Part of a small language model's weights.
Size: width 448, 7 heads of 64, MLP 1344 squared ReLU, vocabulary 10071.
Each number is 200 + 40 x the weight over its row's rms, rounded and kept within 0 to 999. Layers, rows and columns count from 0. The size before them is the row's rms in percent of the matrix's.

# layer 2 attention key, 448x448, rms 0.103, rows 63, columns 256-319
090,158,249,213,138,184,180,201,216,132,171,254,164,216,184,271,205,152,230,245,169,87,253,170,210,191,244,95,232,229,155,216,209,204,209,135,206,223,200,212,217,114,200,198,212,222,215,185,156,222,176,228,197,180,270,266,237,233,213,178,197,245,146,256,207
# layer 2 attention value, 448x448, rms 0.119, rows 0-53, columns 256-319
102,157,159,253,211,189,176,272,225,220,179,211,255,240,159,207,163,240,112,190,226,194,230,224,197,159,234,199,253,249,217,190,206,232,132,176,206,241,231,168,164,245,196,96,236,219,178,162,178,221,200,257,238,255,181,201,186,245,209,239,146,237,202,195,183
107,125,85,161,194,221,246,194,234,181,255,182,192,201,206,235,156,239,215,186,287,201,189,281,226,163,251,174,214,215,246,128,180,213,181,176,173,182,223,218,185,179,234,217,194,135,215,151,190,132,205,139,198,243,151,209,188,152,143,155,232,193,123,245,140
109,156,236,242,150,226,266,196,133,228,238,242,230,244,163,193,187,262,207,196,200,169,331,218,271,196,249,246,175,167,180,194,176,160,274,193,232,172,224,184,189,220,177,197,217,214,217,119,248,230,148,226,172,160,211,235,208,178,79,246,121,205,144,242,250
107,162,270,264,192,205,208,201,235,211,216,177,258,235,203,194,148,146,167,163,228,179,213,215,120,220,256,214,179,174,139,193,259,188,232,200,229,217,130,229,254,202,205,184,219,173,174,150,176,168,281,167,206,170,248,202,189,209,210,214,154,193,250,214,212
110,140,211,188,251,175,198,182,219,225,222,200,218,181,207,130,250,201,179,205,214,184,139,146,148,215,231,157,236,180,157,242,154,269,217,286,146,191,107,168,247,239,302,236,227,193,191,186,206,225,271,249,177,202,269,184,168,229,190,140,125,234,162,163,214
104,284,185,219,151,96,213,204,150,190,192,186,140,234,163,164,244,189,231,167,241,196,218,208,236,167,94,179,165,179,242,246,139,228,86,211,191,169,127,220,203,181,245,157,195,243,182,150,246,165,137,293,154,212,171,152,245,142,271,200,139,139,184,201,258
106,189,143,215,171,228,188,250,185,241,256,186,176,149,199,176,179,212,130,240,164,223,204,164,172,155,206,292,184,134,127,130,263,156,162,286,257,174,166,149,153,188,175,226,202,200,317,166,179,201,224,204,210,207,147,287,231,184,250,122,296,235,195,214,260
108,241,178,219,200,222,124,173,171,257,158,145,197,160,157,100,248,219,196,165,251,148,193,179,203,173,183,179,193,173,235,185,213,159,219,174,185,216,211,186,211,210,239,193,282,160,229,123,197,250,142,208,271,184,251,266,253,156,168,185,205,206,176,205,152
109,282,151,221,172,203,110,219,156,196,200,196,181,229,114,123,219,218,153,252,202,225,180,157,291,201,252,208,169,170,189,183,242,226,174,257,169,202,221,212,211,234,181,164,159,230,208,179,229,149,146,169,174,161,211,169,270,141,194,326,200,196,253,251,225
104,142,231,193,189,170,263,91,183,215,275,203,162,130,176,197,141,210,166,214,221,267,242,283,202,207,201,239,250,193,175,233,124,169,231,187,181,114,162,167,198,210,167,226,222,191,222,225,224,126,167,199,215,176,212,193,193,238,198,243,183,170,173,221,189
106,231,214,215,278,173,222,179,208,146,212,205,149,240,226,171,154,135,261,211,198,174,213,214,67,154,182,201,237,133,262,232,310,238,150,227,245,172,167,154,154,285,194,206,197,237,179,233,192,239,177,160,171,221,153,172,264,228,224,246,280,231,164,185,241
109,172,226,149,240,203,211,226,189,180,179,218,227,265,315,236,207,215,173,168,270,212,149,239,157,229,143,250,206,187,211,218,147,236,173,156,202,243,183,182,255,181,214,210,235,157,202,174,196,159,212,257,183,133,281,185,172,205,203,260,181,241,236,190,248
106,235,245,117,202,160,249,197,185,199,211,215,214,145,248,258,246,189,195,251,171,154,247,200,193,146,221,186,219,184,227,219,191,175,183,202,180,187,184,173,205,167,135,235,155,209,150,199,148,186,107,166,195,194,172,150,211,215,269,221,235,213,190,230,247
107,227,184,201,206,135,252,243,225,174,209,202,198,143,257,204,204,94,156,218,157,285,249,214,230,245,172,251,255,199,227,265,209,158,249,170,230,188,224,181,230,260,140,186,214,170,217,172,239,175,193,267,204,272,172,250,181,218,252,237,173,183,207,235,240
107,194,188,193,142,239,180,286,219,225,272,246,194,159,207,242,177,195,223,174,216,168,205,227,180,219,213,282,158,223,207,198,208,230,200,182,123,287,237,250,211,301,264,196,146,134,122,256,241,190,197,180,204,257,214,199,238,209,142,161,147,196,213,136,197
109,145,208,208,228,175,235,198,165,164,201,182,273,173,162,231,152,180,195,139,226,192,214,278,222,232,222,274,195,234,181,195,218,191,240,157,221,171,189,204,237,152,181,127,139,138,237,146,137,206,159,234,242,186,138,228,189,204,209,219,210,198,220,200,249
109,202,200,182,166,165,158,171,222,209,197,177,162,167,232,190,213,144,229,221,197,229,199,129,277,167,258,197,216,241,207,226,193,243,200,197,165,204,221,256,174,185,207,218,173,133,221,171,137,166,205,209,136,112,215,205,299,119,217,252,132,224,220,164,175
113,169,245,198,173,152,179,159,202,164,140,170,202,190,216,145,217,170,186,205,235,166,172,192,215,180,172,186,167,190,161,209,204,198,143,212,265,188,180,175,225,138,204,198,220,191,150,173,221,303,203,134,262,193,99,226,164,110,186,153,180,133,203,200,223
112,173,220,153,253,243,184,235,226,240,135,141,273,169,206,255,214,258,188,192,197,175,149,300,189,182,208,167,237,178,228,231,182,166,201,326,248,120,216,216,243,210,172,240,157,221,223,208,165,146,253,244,133,226,213,196,192,227,252,164,197,165,236,198,222
106,169,243,203,187,194,160,213,143,149,214,222,190,198,140,131,230,137,181,279,230,145,109,278,185,210,235,189,201,197,156,249,214,149,239,263,160,212,191,159,259,283,180,177,169,202,229,214,166,255,173,255,189,209,232,158,186,186,212,193,130,264,204,147,217
110,180,182,190,196,228,225,179,177,241,258,224,198,204,173,170,236,198,174,183,258,157,168,172,270,246,254,173,178,207,211,196,242,126,199,222,226,215,135,136,166,203,186,201,172,204,195,215,168,233,210,202,235,169,183,242,147,219,157,209,188,193,260,231,177
110,223,131,172,182,203,168,191,276,273,204,204,174,203,245,261,249,134,213,229,285,139,253,277,145,215,218,193,194,250,177,150,188,239,204,274,174,238,182,174,239,187,231,247,190,159,217,178,205,267,183,168,177,192,229,238,180,271,235,203,199,242,198,230,192
104,167,187,188,178,229,203,196,206,166,202,162,221,121,89,194,157,228,234,212,258,260,206,291,242,206,233,211,114,213,207,176,258,171,191,214,174,197,185,210,214,254,220,216,156,172,214,213,232,189,190,210,158,203,162,173,193,174,175,212,248,144,235,223,300
108,273,156,172,195,211,203,186,192,182,237,220,196,114,208,175,141,154,133,235,181,272,244,115,215,251,202,148,218,189,159,183,186,234,156,230,253,247,164,165,226,229,186,138,199,155,175,194,182,213,183,213,184,194,177,204,143,171,190,174,274,207,146,207,106
106,182,224,147,197,198,224,225,171,213,128,136,222,164,150,250,291,212,200,156,184,134,177,229,305,238,176,183,189,205,236,135,211,213,194,162,203,162,172,157,191,180,280,210,201,171,207,267,224,179,181,243,196,178,207,236,236,266,213,246,228,178,179,198,227
103,273,193,147,175,222,250,247,196,230,153,145,227,204,158,172,93,248,269,268,225,174,161,176,227,182,201,181,112,244,207,183,214,131,282,226,227,257,191,208,196,226,168,125,140,203,215,162,187,153,269,152,216,202,176,160,196,237,181,222,222,168,248,210,139
106,196,202,242,194,167,175,228,214,174,181,305,230,225,210,231,152,202,187,170,163,173,160,158,131,177,104,108,184,183,200,166,231,190,175,178,272,162,225,179,152,159,281,161,166,157,200,172,220,172,235,270,228,184,199,199,215,201,201,157,231,236,232,196,175
106,197,202,162,174,176,182,206,271,127,129,187,167,214,172,240,192,293,246,185,204,147,255,139,168,256,161,191,194,160,213,236,184,254,261,144,214,140,258,136,246,218,159,250,214,198,214,181,227,219,224,150,162,204,196,211,193,215,102,181,153,197,185,172,181
104,146,241,195,203,145,192,200,180,148,218,194,253,180,225,204,211,174,258,214,201,138,187,190,181,133,211,182,202,184,246,160,146,239,237,217,243,249,261,300,302,209,239,159,111,192,182,141,163,275,201,301,160,146,181,155,142,159,134,191,296,149,174,218,180
106,161,168,226,158,205,207,186,202,258,207,172,191,214,138,303,223,197,177,121,227,236,193,171,276,193,167,219,185,226,125,184,205,173,173,248,181,202,155,221,203,157,210,162,161,203,205,270,200,212,220,195,203,167,182,208,185,196,199,184,198,233,176,164,203
101,211,235,151,158,179,255,261,183,252,186,190,276,237,203,110,165,257,244,214,217,177,217,202,173,165,206,175,240,140,222,249,161,218,230,204,278,182,180,194,219,161,210,194,209,210,159,201,160,169,214,160,164,175,154,230,170,221,239,279,109,120,210,259,223
103,151,230,188,187,219,244,195,191,220,272,191,141,182,178,224,180,342,229,175,102,178,223,165,175,239,256,165,191,239,176,243,183,221,245,181,184,274,235,221,236,185,189,182,252,197,216,199,192,216,145,199,213,251,191,178,198,238,211,160,221,215,196,193,225
107,115,236,176,193,160,157,264,200,240,207,176,258,202,233,150,216,208,146,200,153,196,179,235,161,222,183,267,214,251,221,216,189,187,229,202,207,181,103,183,189,229,172,153,240,204,203,140,160,182,206,204,129,192,179,179,157,168,237,169,180,347,194,171,214
104,254,224,134,135,173,228,184,183,146,219,196,189,199,164,212,180,180,154,207,172,168,263,201,259,155,289,229,183,142,150,236,216,200,172,185,141,212,186,268,186,260,202,262,181,193,184,176,170,190,182,185,233,217,169,224,167,270,200,160,247,224,238,192,187
112,206,250,155,273,160,179,248,165,172,228,226,175,204,177,129,204,224,264,226,218,170,149,171,134,212,260,164,190,229,238,223,186,246,216,160,159,204,166,234,140,228,170,123,263,299,214,254,192,202,232,173,235,216,202,268,185,176,253,185,274,157,231,237,191
107,213,217,277,183,210,161,227,216,200,166,150,169,305,225,258,229,176,210,243,205,298,164,191,158,163,262,176,142,154,196,118,262,181,202,238,159,208,216,279,215,202,205,169,205,195,244,215,203,209,200,206,190,248,235,249,206,228,189,170,201,174,250,216,197
114,246,221,172,216,197,158,164,212,156,230,231,160,161,275,203,186,188,185,207,187,146,157,252,78,164,182,203,161,233,217,171,150,180,133,212,218,184,248,118,222,148,209,149,210,206,217,173,166,239,243,255,114,221,227,203,183,164,205,225,185,179,257,135,140
109,234,224,163,251,196,236,177,191,228,207,202,203,198,250,238,193,168,178,224,125,178,171,227,186,181,202,108,158,226,235,181,197,143,235,225,270,259,169,229,215,134,221,222,113,130,180,166,188,226,255,155,229,108,255,205,128,194,199,168,264,171,223,155,178
106,189,212,127,190,157,134,214,206,151,153,220,208,124,78,156,212,268,217,199,195,192,203,128,261,247,261,156,226,209,294,200,161,222,253,192,164,198,178,84,248,190,196,243,201,212,188,168,159,247,210,240,204,201,212,189,220,209,135,202,194,217,158,163,165
110,166,197,198,143,263,248,249,211,124,219,284,211,162,118,211,221,158,211,204,168,209,228,185,185,256,211,163,218,226,191,204,154,276,274,180,248,220,208,173,185,225,222,138,174,157,193,248,160,190,247,281,212,192,202,206,150,231,197,271,189,182,186,147,317
112,160,168,239,238,240,197,249,182,149,306,221,177,288,193,217,225,119,242,225,153,106,219,206,180,222,194,112,201,179,184,128,213,244,211,141,177,241,167,174,178,156,206,161,216,169,216,307,266,151,249,172,192,254,145,185,256,275,225,172,206,232,268,156,208
105,248,272,157,216,250,175,166,191,296,158,171,246,208,208,165,228,151,198,287,241,188,197,194,274,188,144,175,303,130,252,263,155,245,185,226,181,215,176,180,195,254,225,219,214,185,173,214,247,222,132,225,211,210,241,237,197,251,170,225,193,171,224,197,240
104,188,276,219,174,236,209,289,211,235,183,181,226,142,158,206,198,209,165,169,226,206,173,215,237,235,208,247,209,204,229,205,233,257,234,135,187,229,171,185,226,200,219,265,200,195,213,114,189,160,228,146,201,182,189,314,144,227,233,289,175,249,228,252,233
110,167,188,269,206,236,203,197,184,235,109,223,203,270,211,196,214,237,203,233,239,248,277,257,221,140,177,238,154,204,131,220,256,179,211,235,216,217,140,176,229,263,205,132,298,130,127,209,258,198,210,214,188,153,237,220,200,206,235,221,227,198,212,172,196
112,218,172,237,221,209,180,205,166,195,189,227,205,216,209,146,171,177,201,179,212,145,176,163,204,220,254,201,231,234,187,219,190,203,258,178,238,173,206,227,166,139,156,205,223,146,201,214,186,246,132,219,165,231,224,249,191,308,254,216,253,183,223,187,159
109,191,190,232,165,218,194,186,165,262,270,220,152,158,175,207,228,186,196,226,145,243,203,198,189,263,250,269,200,139,157,235,168,239,229,140,162,305,203,191,127,195,187,207,195,174,180,135,152,210,197,229,214,175,267,206,206,221,240,198,195,151,248,169,232
100,278,167,233,196,106,206,204,222,194,239,156,296,217,158,144,214,192,138,222,201,126,243,180,143,191,217,168,201,189,260,249,290,175,161,252,274,219,171,159,272,174,235,209,183,177,195,249,256,243,153,250,249,178,184,253,148,147,225,269,226,183,235,205,236
117,245,170,168,225,219,179,258,182,201,201,159,225,163,191,167,151,221,267,122,226,269,215,184,209,185,191,174,129,171,208,238,221,203,178,200,229,210,230,164,188,259,216,205,147,179,221,156,116,242,188,185,152,182,193,226,297,204,183,264,205,201,218,180,203
110,258,223,197,226,186,245,167,240,146,220,291,211,150,235,263,170,248,266,212,227,240,214,199,224,274,237,166,188,186,255,190,201,145,180,177,176,241,244,198,166,223,166,213,250,136,190,222,166,145,133,262,187,197,238,128,250,169,151,175,119,193,257,208,182
117,200,206,202,199,213,234,193,203,241,219,130,212,195,264,235,278,173,140,180,235,192,225,192,183,191,209,242,210,256,208,98,171,227,169,168,178,187,210,159,241,246,205,216,182,188,223,180,166,178,226,219,185,227,180,149,293,120,242,142,159,214,202,196,176
102,250,161,180,147,193,249,240,218,219,189,232,231,233,181,204,159,236,227,209,246,171,287,218,237,301,243,253,189,157,190,233,248,108,233,259,201,162,145,196,205,142,186,235,233,165,175,168,204,182,162,106,222,189,244,249,165,261,171,176,91,240,223,269,242
110,200,192,167,244,171,184,144,215,218,275,228,144,247,155,291,162,217,236,188,243,215,164,221,270,227,160,178,185,221,246,255,181,201,230,237,169,197,187,189,182,201,312,123,206,153,168,202,244,177,191,206,188,232,178,240,89,170,213,217,149,156,124,161,194
111,199,199,255,253,244,176,153,227,166,173,193,264,150,207,205,243,241,221,156,255,211,220,203,197,187,204,261,311,185,146,273,192,228,229,273,210,165,210,276,199,235,172,200,195,196,183,199,223,211,298,198,172,217,245,274,246,287,199,209,254,179,127,172,202
105,232,198,255,210,167,159,238,214,234,195,248,227,194,285,175,201,150,187,174,186,262,218,223,207,157,142,258,192,196,136,181,223,183,138,262,201,193,271,313,188,226,203,192,224,212,229,220,237,192,192,188,233,260,134,130,242,210,153,179,264,208,209,207,252
# layer 2 attention output (transposed), 448x448, rms 0.112, rows 0-53, columns 256-319
102,214,224,148,260,139,197,229,195,246,187,140,219,199,182,163,197,190,120,150,231,225,185,174,228,227,168,131,192,242,239,233,251,192,201,197,204,237,196,109,141,228,221,249,212,193,196,188,161,160,157,199,241,295,185,143,279,234,207,218,213,263,210,197,214
109,155,207,168,246,270,251,160,265,174,171,190,226,110,213,220,148,193,150,157,186,259,123,201,98,166,246,226,224,182,248,164,205,189,158,194,199,211,226,162,128,226,243,161,189,172,256,123,303,215,210,246,155,210,236,217,265,255,178,172,190,226,154,223,216
108,192,219,232,202,256,195,141,180,201,167,203,192,198,217,245,207,290,163,175,169,256,146,236,226,261,183,234,242,247,223,214,128,161,182,212,239,230,225,142,172,238,222,264,220,192,257,152,248,217,217,158,176,251,222,190,194,150,146,193,182,198,287,235,284
107,206,224,200,298,240,198,198,175,243,180,193,250,239,254,233,235,172,250,256,195,199,115,142,181,199,216,235,226,202,208,292,204,172,179,171,201,150,145,155,170,161,211,218,264,182,174,215,206,224,198,191,268,182,144,225,173,305,244,221,197,158,164,161,179
107,99,231,263,197,221,209,161,209,236,263,201,121,227,211,194,221,181,194,209,196,133,170,214,180,244,221,216,177,149,209,205,207,297,204,194,190,221,172,200,147,244,187,210,196,154,190,230,174,124,222,204,163,239,225,166,243,190,188,196,196,151,137,281,257
104,193,197,240,194,201,230,151,202,130,182,189,167,167,253,193,188,180,234,201,238,131,191,170,141,209,191,188,252,139,154,189,203,257,164,213,123,204,179,182,128,229,234,232,173,169,196,255,174,122,314,208,193,225,194,147,302,234,236,182,248,113,225,211,194
107,140,217,243,116,203,147,142,172,207,199,247,249,212,230,257,186,219,168,180,183,240,184,177,224,165,209,225,169,189,137,215,234,166,197,261,184,120,230,185,113,251,168,185,154,199,188,166,176,205,227,298,220,267,136,213,175,171,169,149,154,197,252,202,212
104,124,196,187,56,144,227,282,168,281,244,136,201,229,169,170,251,254,168,251,237,171,126,193,242,160,193,132,150,208,221,200,232,185,192,281,177,189,306,172,184,211,254,245,271,222,215,212,206,208,169,155,182,158,236,231,231,206,199,206,206,218,241,195,192
107,235,196,150,181,165,128,222,217,197,169,195,199,225,147,164,190,206,291,251,176,156,163,153,179,173,244,201,196,171,195,126,247,209,237,213,221,176,254,200,185,189,203,188,194,192,259,209,212,242,99,183,197,156,245,232,276,189,138,192,193,241,234,192,240
098,178,192,140,229,147,219,167,161,265,262,232,201,174,234,112,225,187,210,214,205,229,151,194,232,190,227,326,304,211,181,231,137,152,186,230,197,174,161,155,246,234,230,166,220,289,218,270,199,193,222,149,224,225,209,189,199,161,190,188,223,137,175,216,188
105,206,237,198,177,198,137,178,266,140,227,129,148,222,236,154,166,211,201,217,229,214,177,280,122,204,225,185,200,247,259,257,112,262,124,227,171,271,229,228,228,214,231,201,197,145,142,200,185,160,221,155,219,251,169,150,205,169,217,132,246,125,153,222,150
106,224,216,222,245,152,215,246,114,139,263,249,189,288,211,153,190,73,184,194,238,207,183,153,183,164,139,206,154,195,183,162,179,259,178,208,226,294,213,176,217,105,216,190,97,237,127,154,258,137,225,260,208,215,162,207,230,208,260,239,200,242,226,134,255
110,210,243,171,140,155,286,242,175,249,167,231,195,170,218,289,206,161,226,198,219,136,145,287,206,204,180,238,183,126,187,217,190,158,222,243,147,189,124,198,244,138,141,190,136,251,230,188,201,214,250,177,174,239,224,171,254,234,224,232,171,191,103,231,265
107,170,197,159,257,193,167,250,168,149,222,219,179,168,265,209,235,190,183,261,190,175,168,169,174,183,182,136,199,189,211,227,102,232,171,148,197,207,234,258,157,143,209,205,196,239,245,199,190,303,182,264,216,246,223,246,171,146,193,204,228,210,224,195,291
105,170,219,118,240,213,179,210,180,167,311,160,154,196,226,149,139,241,143,232,252,224,190,240,192,207,214,146,163,262,152,173,239,154,250,239,158,206,212,210,196,216,192,231,165,224,113,233,197,227,203,104,245,181,252,183,186,234,150,136,180,199,146,240,224
105,131,186,203,190,214,271,199,181,207,185,251,292,101,238,146,223,107,194,222,188,149,129,246,164,155,199,74,220,209,148,150,242,234,222,205,201,194,209,284,189,142,201,172,205,211,184,227,166,229,180,168,134,215,210,214,199,204,152,204,252,196,225,195,176
104,172,231,220,180,129,249,244,260,284,212,185,189,212,232,121,208,251,261,231,181,169,262,188,177,174,193,136,170,186,153,208,215,249,176,259,190,187,175,222,135,242,223,157,197,212,269,167,143,164,263,131,167,141,192,211,224,231,172,183,101,191,181,193,174
107,208,138,225,174,180,252,163,223,197,232,229,135,206,267,202,252,141,229,176,270,190,141,150,203,209,212,231,171,190,175,206,248,191,186,146,160,168,220,213,214,270,264,234,203,178,216,200,262,161,227,103,265,247,191,199,175,148,155,206,221,163,237,183,112
106,142,260,195,220,160,190,143,157,248,165,222,175,272,180,178,284,220,289,138,211,251,161,161,200,184,151,173,176,195,187,147,203,221,205,152,206,233,244,184,231,233,297,220,251,203,241,308,139,167,187,199,151,194,232,234,273,215,253,223,116,169,236,280,201
105,179,252,162,201,204,213,197,257,217,218,236,238,215,153,168,169,144,208,190,207,175,105,280,291,248,217,226,147,197,154,209,161,203,161,249,184,177,214,183,85,249,166,201,197,231,198,181,190,210,203,237,186,239,226,171,252,276,255,179,144,240,212,296,182
114,248,256,144,210,264,280,227,185,200,244,253,268,201,169,111,181,153,240,144,174,226,178,179,292,202,195,248,248,232,239,154,181,169,157,228,191,234,183,131,212,143,206,186,230,142,242,221,186,215,138,208,283,222,198,193,160,202,186,207,234,169,225,161,240
107,159,167,213,226,179,184,244,220,200,192,261,141,188,204,195,233,238,204,196,212,206,250,192,236,180,240,150,139,164,216,219,173,192,209,193,196,253,300,228,239,256,278,218,235,229,206,135,197,250,192,247,270,260,156,241,166,222,278,200,188,148,192,124,178
109,200,126,151,209,227,141,256,202,225,200,262,234,217,260,215,235,152,203,213,252,217,140,128,198,280,196,239,175,254,156,174,173,212,89,192,169,201,244,234,223,188,246,68,204,211,217,229,200,78,203,196,211,228,238,179,175,203,177,167,236,171,151,102,161
109,248,283,220,189,161,177,202,196,140,221,215,207,165,204,167,224,173,265,226,220,279,143,244,177,267,245,255,159,214,189,158,254,176,217,225,238,194,181,234,205,246,190,275,186,159,200,231,140,251,169,138,151,176,157,220,168,176,213,231,250,138,157,224,173
102,286,171,153,169,166,111,222,192,275,234,204,223,191,159,162,301,146,174,197,158,222,142,210,176,199,225,211,180,166,155,208,280,159,194,176,213,123,232,224,224,181,223,230,193,196,140,204,209,156,233,224,238,187,167,216,133,237,152,247,223,153,251,114,217
099,199,183,245,141,258,200,260,183,152,184,208,178,225,225,193,163,162,232,236,150,165,137,165,111,182,187,173,173,169,158,215,167,173,242,214,276,113,197,155,215,228,155,192,142,184,259,131,214,239,198,246,245,153,172,188,220,226,151,139,160,229,164,204,257
108,183,142,278,178,185,174,203,236,167,232,284,240,210,146,217,150,176,202,145,111,192,115,224,213,173,135,224,221,184,222,162,142,171,197,208,163,126,176,146,112,261,277,223,179,183,207,169,224,242,233,182,125,206,202,145,173,191,160,231,222,255,244,254,227
105,257,200,206,220,212,157,215,287,193,151,216,191,219,186,245,159,288,217,231,228,261,269,142,217,163,270,227,130,115,184,283,229,150,183,165,258,181,274,241,230,149,154,213,171,247,198,147,170,206,193,174,240,190,242,244,155,228,189,229,179,246,180,195,226
101,213,241,193,203,204,150,202,174,194,205,218,218,179,185,275,163,130,243,186,156,197,207,241,146,209,204,213,196,242,225,196,183,113,226,192,211,178,228,264,242,226,275,241,185,113,260,163,244,210,211,168,178,243,177,178,117,181,174,202,216,201,175,244,214
103,163,172,231,184,207,215,229,253,194,221,137,158,173,185,177,179,273,202,122,160,190,210,209,216,219,181,180,251,255,253,153,322,154,141,271,217,236,173,168,228,219,193,210,226,197,214,229,220,186,237,153,176,175,261,209,164,153,199,188,188,234,214,114,203
100,163,186,201,152,243,184,205,183,227,184,230,182,178,155,191,187,211,233,133,259,172,211,207,273,180,205,217,141,191,260,268,208,250,189,163,219,115,187,238,178,165,283,181,197,203,264,191,184,160,247,206,188,174,251,245,132,208,229,240,175,160,249,168,261
103,206,160,253,183,211,244,157,186,201,243,268,132,221,192,186,173,234,156,157,139,235,196,192,180,236,209,248,207,240,257,264,269,178,217,281,182,276,248,155,93,166,257,167,156,145,179,242,200,171,265,257,228,184,326,175,201,278,289,169,171,219,159,150,157
105,203,241,178,251,202,224,215,180,190,243,205,199,184,229,178,223,187,230,173,140,133,100,191,196,196,231,155,203,190,151,162,137,174,175,220,212,227,183,256,256,168,178,221,204,224,181,149,171,197,144,245,139,190,142,221,241,172,241,152,186,214,245,285,223
108,170,235,143,202,193,140,227,180,205,147,169,175,235,222,269,209,146,167,135,210,191,152,234,173,242,168,216,156,207,143,168,125,139,221,221,209,144,184,154,177,229,189,224,216,214,198,166,241,195,224,199,121,138,217,179,177,254,247,236,189,187,241,141,203
112,163,255,148,240,197,235,166,198,249,123,274,152,309,165,286,177,187,195,175,226,216,164,299,206,226,247,185,251,160,202,225,179,199,201,227,177,236,174,224,122,195,176,243,175,181,222,168,201,105,231,136,195,245,215,185,157,188,214,216,202,143,235,206,211
109,173,215,302,195,213,145,181,244,208,150,148,183,171,129,246,251,247,204,233,201,257,152,121,164,238,180,181,164,144,251,188,216,263,143,131,196,262,212,165,172,145,170,227,209,110,188,138,197,145,251,210,231,245,225,217,189,221,203,177,176,238,252,210,224
108,160,193,167,142,161,190,194,244,206,209,255,205,195,267,191,218,194,159,181,172,219,155,218,297,220,145,153,191,188,156,181,173,215,253,209,226,230,181,203,193,211,186,224,232,188,200,146,128,211,226,228,198,188,305,215,162,148,269,252,254,216,177,221,227
107,240,103,130,229,263,245,185,210,159,209,220,178,172,163,194,191,210,245,201,186,193,188,249,214,177,274,179,167,264,230,176,336,179,194,176,255,265,223,257,235,157,129,235,166,194,179,129,220,248,265,144,206,166,221,176,179,217,232,238,241,171,242,186,163
107,244,252,209,183,157,161,231,304,204,218,234,183,152,195,193,202,227,214,201,221,207,180,187,155,187,238,217,156,199,201,220,215,181,235,276,276,190,171,184,168,200,136,183,206,203,205,239,223,190,239,150,198,158,184,285,243,182,197,202,235,153,170,247,204
108,193,169,222,247,103,311,227,187,185,257,215,239,210,150,157,259,247,275,211,219,144,212,123,200,296,206,158,227,182,274,203,182,221,171,222,229,214,256,187,149,155,171,143,175,177,182,164,206,173,227,283,205,233,204,183,184,205,207,283,252,142,202,198,198
109,131,196,210,225,258,151,205,218,192,263,202,238,246,223,193,142,202,228,178,193,184,137,194,178,230,227,107,227,218,229,153,198,221,280,207,230,213,208,297,205,173,118,265,225,156,148,195,190,195,187,177,203,214,177,142,191,204,215,260,193,204,191,219,276
106,161,175,226,148,209,169,219,220,177,262,222,203,214,216,181,196,160,156,134,228,199,205,235,189,184,209,214,181,228,214,223,196,187,212,239,157,157,206,178,182,216,249,184,283,246,214,211,188,153,174,157,176,157,259,168,217,240,256,184,270,158,173,157,170
099,124,263,209,194,224,272,205,246,225,245,238,106,198,202,182,249,154,145,200,252,166,217,155,225,185,122,269,231,243,234,238,175,247,229,144,159,188,167,249,210,201,202,172,175,185,220,172,196,226,220,208,239,162,215,197,194,216,144,195,190,203,204,233,210
110,188,169,177,228,221,154,178,180,268,211,125,110,211,218,149,268,201,208,213,156,206,152,148,153,229,162,194,202,173,188,243,192,236,133,207,165,175,223,170,191,178,170,241,218,203,208,275,251,244,177,225,222,191,233,288,233,213,212,267,224,248,263,216,125
112,174,179,180,94,258,166,261,190,222,242,261,196,133,200,233,169,160,196,183,259,150,194,250,261,203,198,203,249,221,208,204,165,251,243,170,190,170,205,299,195,200,159,278,272,130,245,216,224,153,205,208,155,101,205,182,186,197,163,284,254,211,214,209,225
107,141,189,210,197,144,206,230,123,315,250,143,212,213,192,159,248,202,149,147,260,179,191,190,160,230,218,164,133,239,161,200,178,245,267,138,157,210,194,249,210,168,163,172,223,132,218,203,167,189,213,205,221,201,248,234,195,213,239,251,196,275,185,171,208
099,195,178,200,175,236,227,227,269,173,195,173,199,214,237,256,203,214,213,222,222,113,271,210,172,213,246,245,207,243,219,226,165,191,157,204,196,256,214,212,198,224,240,158,164,146,225,197,234,190,105,208,260,152,206,344,184,162,188,239,226,187,250,196,306
114,151,270,154,204,161,169,234,207,204,241,210,126,182,154,153,76,220,235,245,266,145,210,230,173,156,234,194,175,286,176,261,230,331,145,238,224,198,217,215,210,194,274,218,228,151,240,203,159,236,148,172,155,248,180,234,193,194,201,213,151,230,214,168,219
111,205,219,149,176,215,201,178,219,161,172,204,225,118,203,119,166,270,137,254,278,176,160,170,181,241,205,131,142,217,238,205,160,277,215,161,127,166,197,197,205,237,242,126,179,266,134,208,202,159,172,238,191,176,244,197,256,229,178,235,181,259,264,210,231
113,216,206,214,211,200,270,225,203,200,118,134,242,156,134,228,190,177,179,202,193,144,276,92,188,214,191,198,166,210,185,80,223,173,183,175,156,197,206,262,234,248,151,238,202,205,174,204,147,213,179,215,241,208,192,206,244,206,196,230,179,200,171,240,165
101,251,240,263,196,206,206,220,226,176,202,184,209,212,151,224,183,209,246,245,177,246,242,185,271,238,206,127,239,176,202,151,224,231,170,180,139,100,57,203,165,166,250,296,222,219,195,241,247,175,199,180,209,211,119,239,223,275,254,161,168,185,228,202,152
108,197,212,125,154,177,210,182,100,181,191,251,189,180,204,169,197,213,232,187,223,184,201,236,302,184,165,185,191,201,233,199,189,163,203,127,172,216,146,157,215,154,146,129,251,244,117,207,201,217,237,158,181,234,196,196,258,233,247,137,250,225,168,265,229
108,199,219,209,231,247,241,221,148,191,159,230,204,189,181,190,186,232,184,224,187,201,180,210,214,141,174,184,296,293,205,188,124,207,227,184,226,199,219,239,177,186,186,240,201,173,181,287,171,157,197,155,160,240,259,248,251,330,187,210,244,284,177,252,207
102,210,200,252,167,220,199,275,195,140,200,172,170,201,234,174,182,151,223,203,228,214,276,170,159,160,259,196,205,203,133,202,205,209,139,191,182,193,198,247,228,198,191,235,214,242,283,247,222,244,201,148,209,219,196,141,237,181,157,213,250,220,185,265,187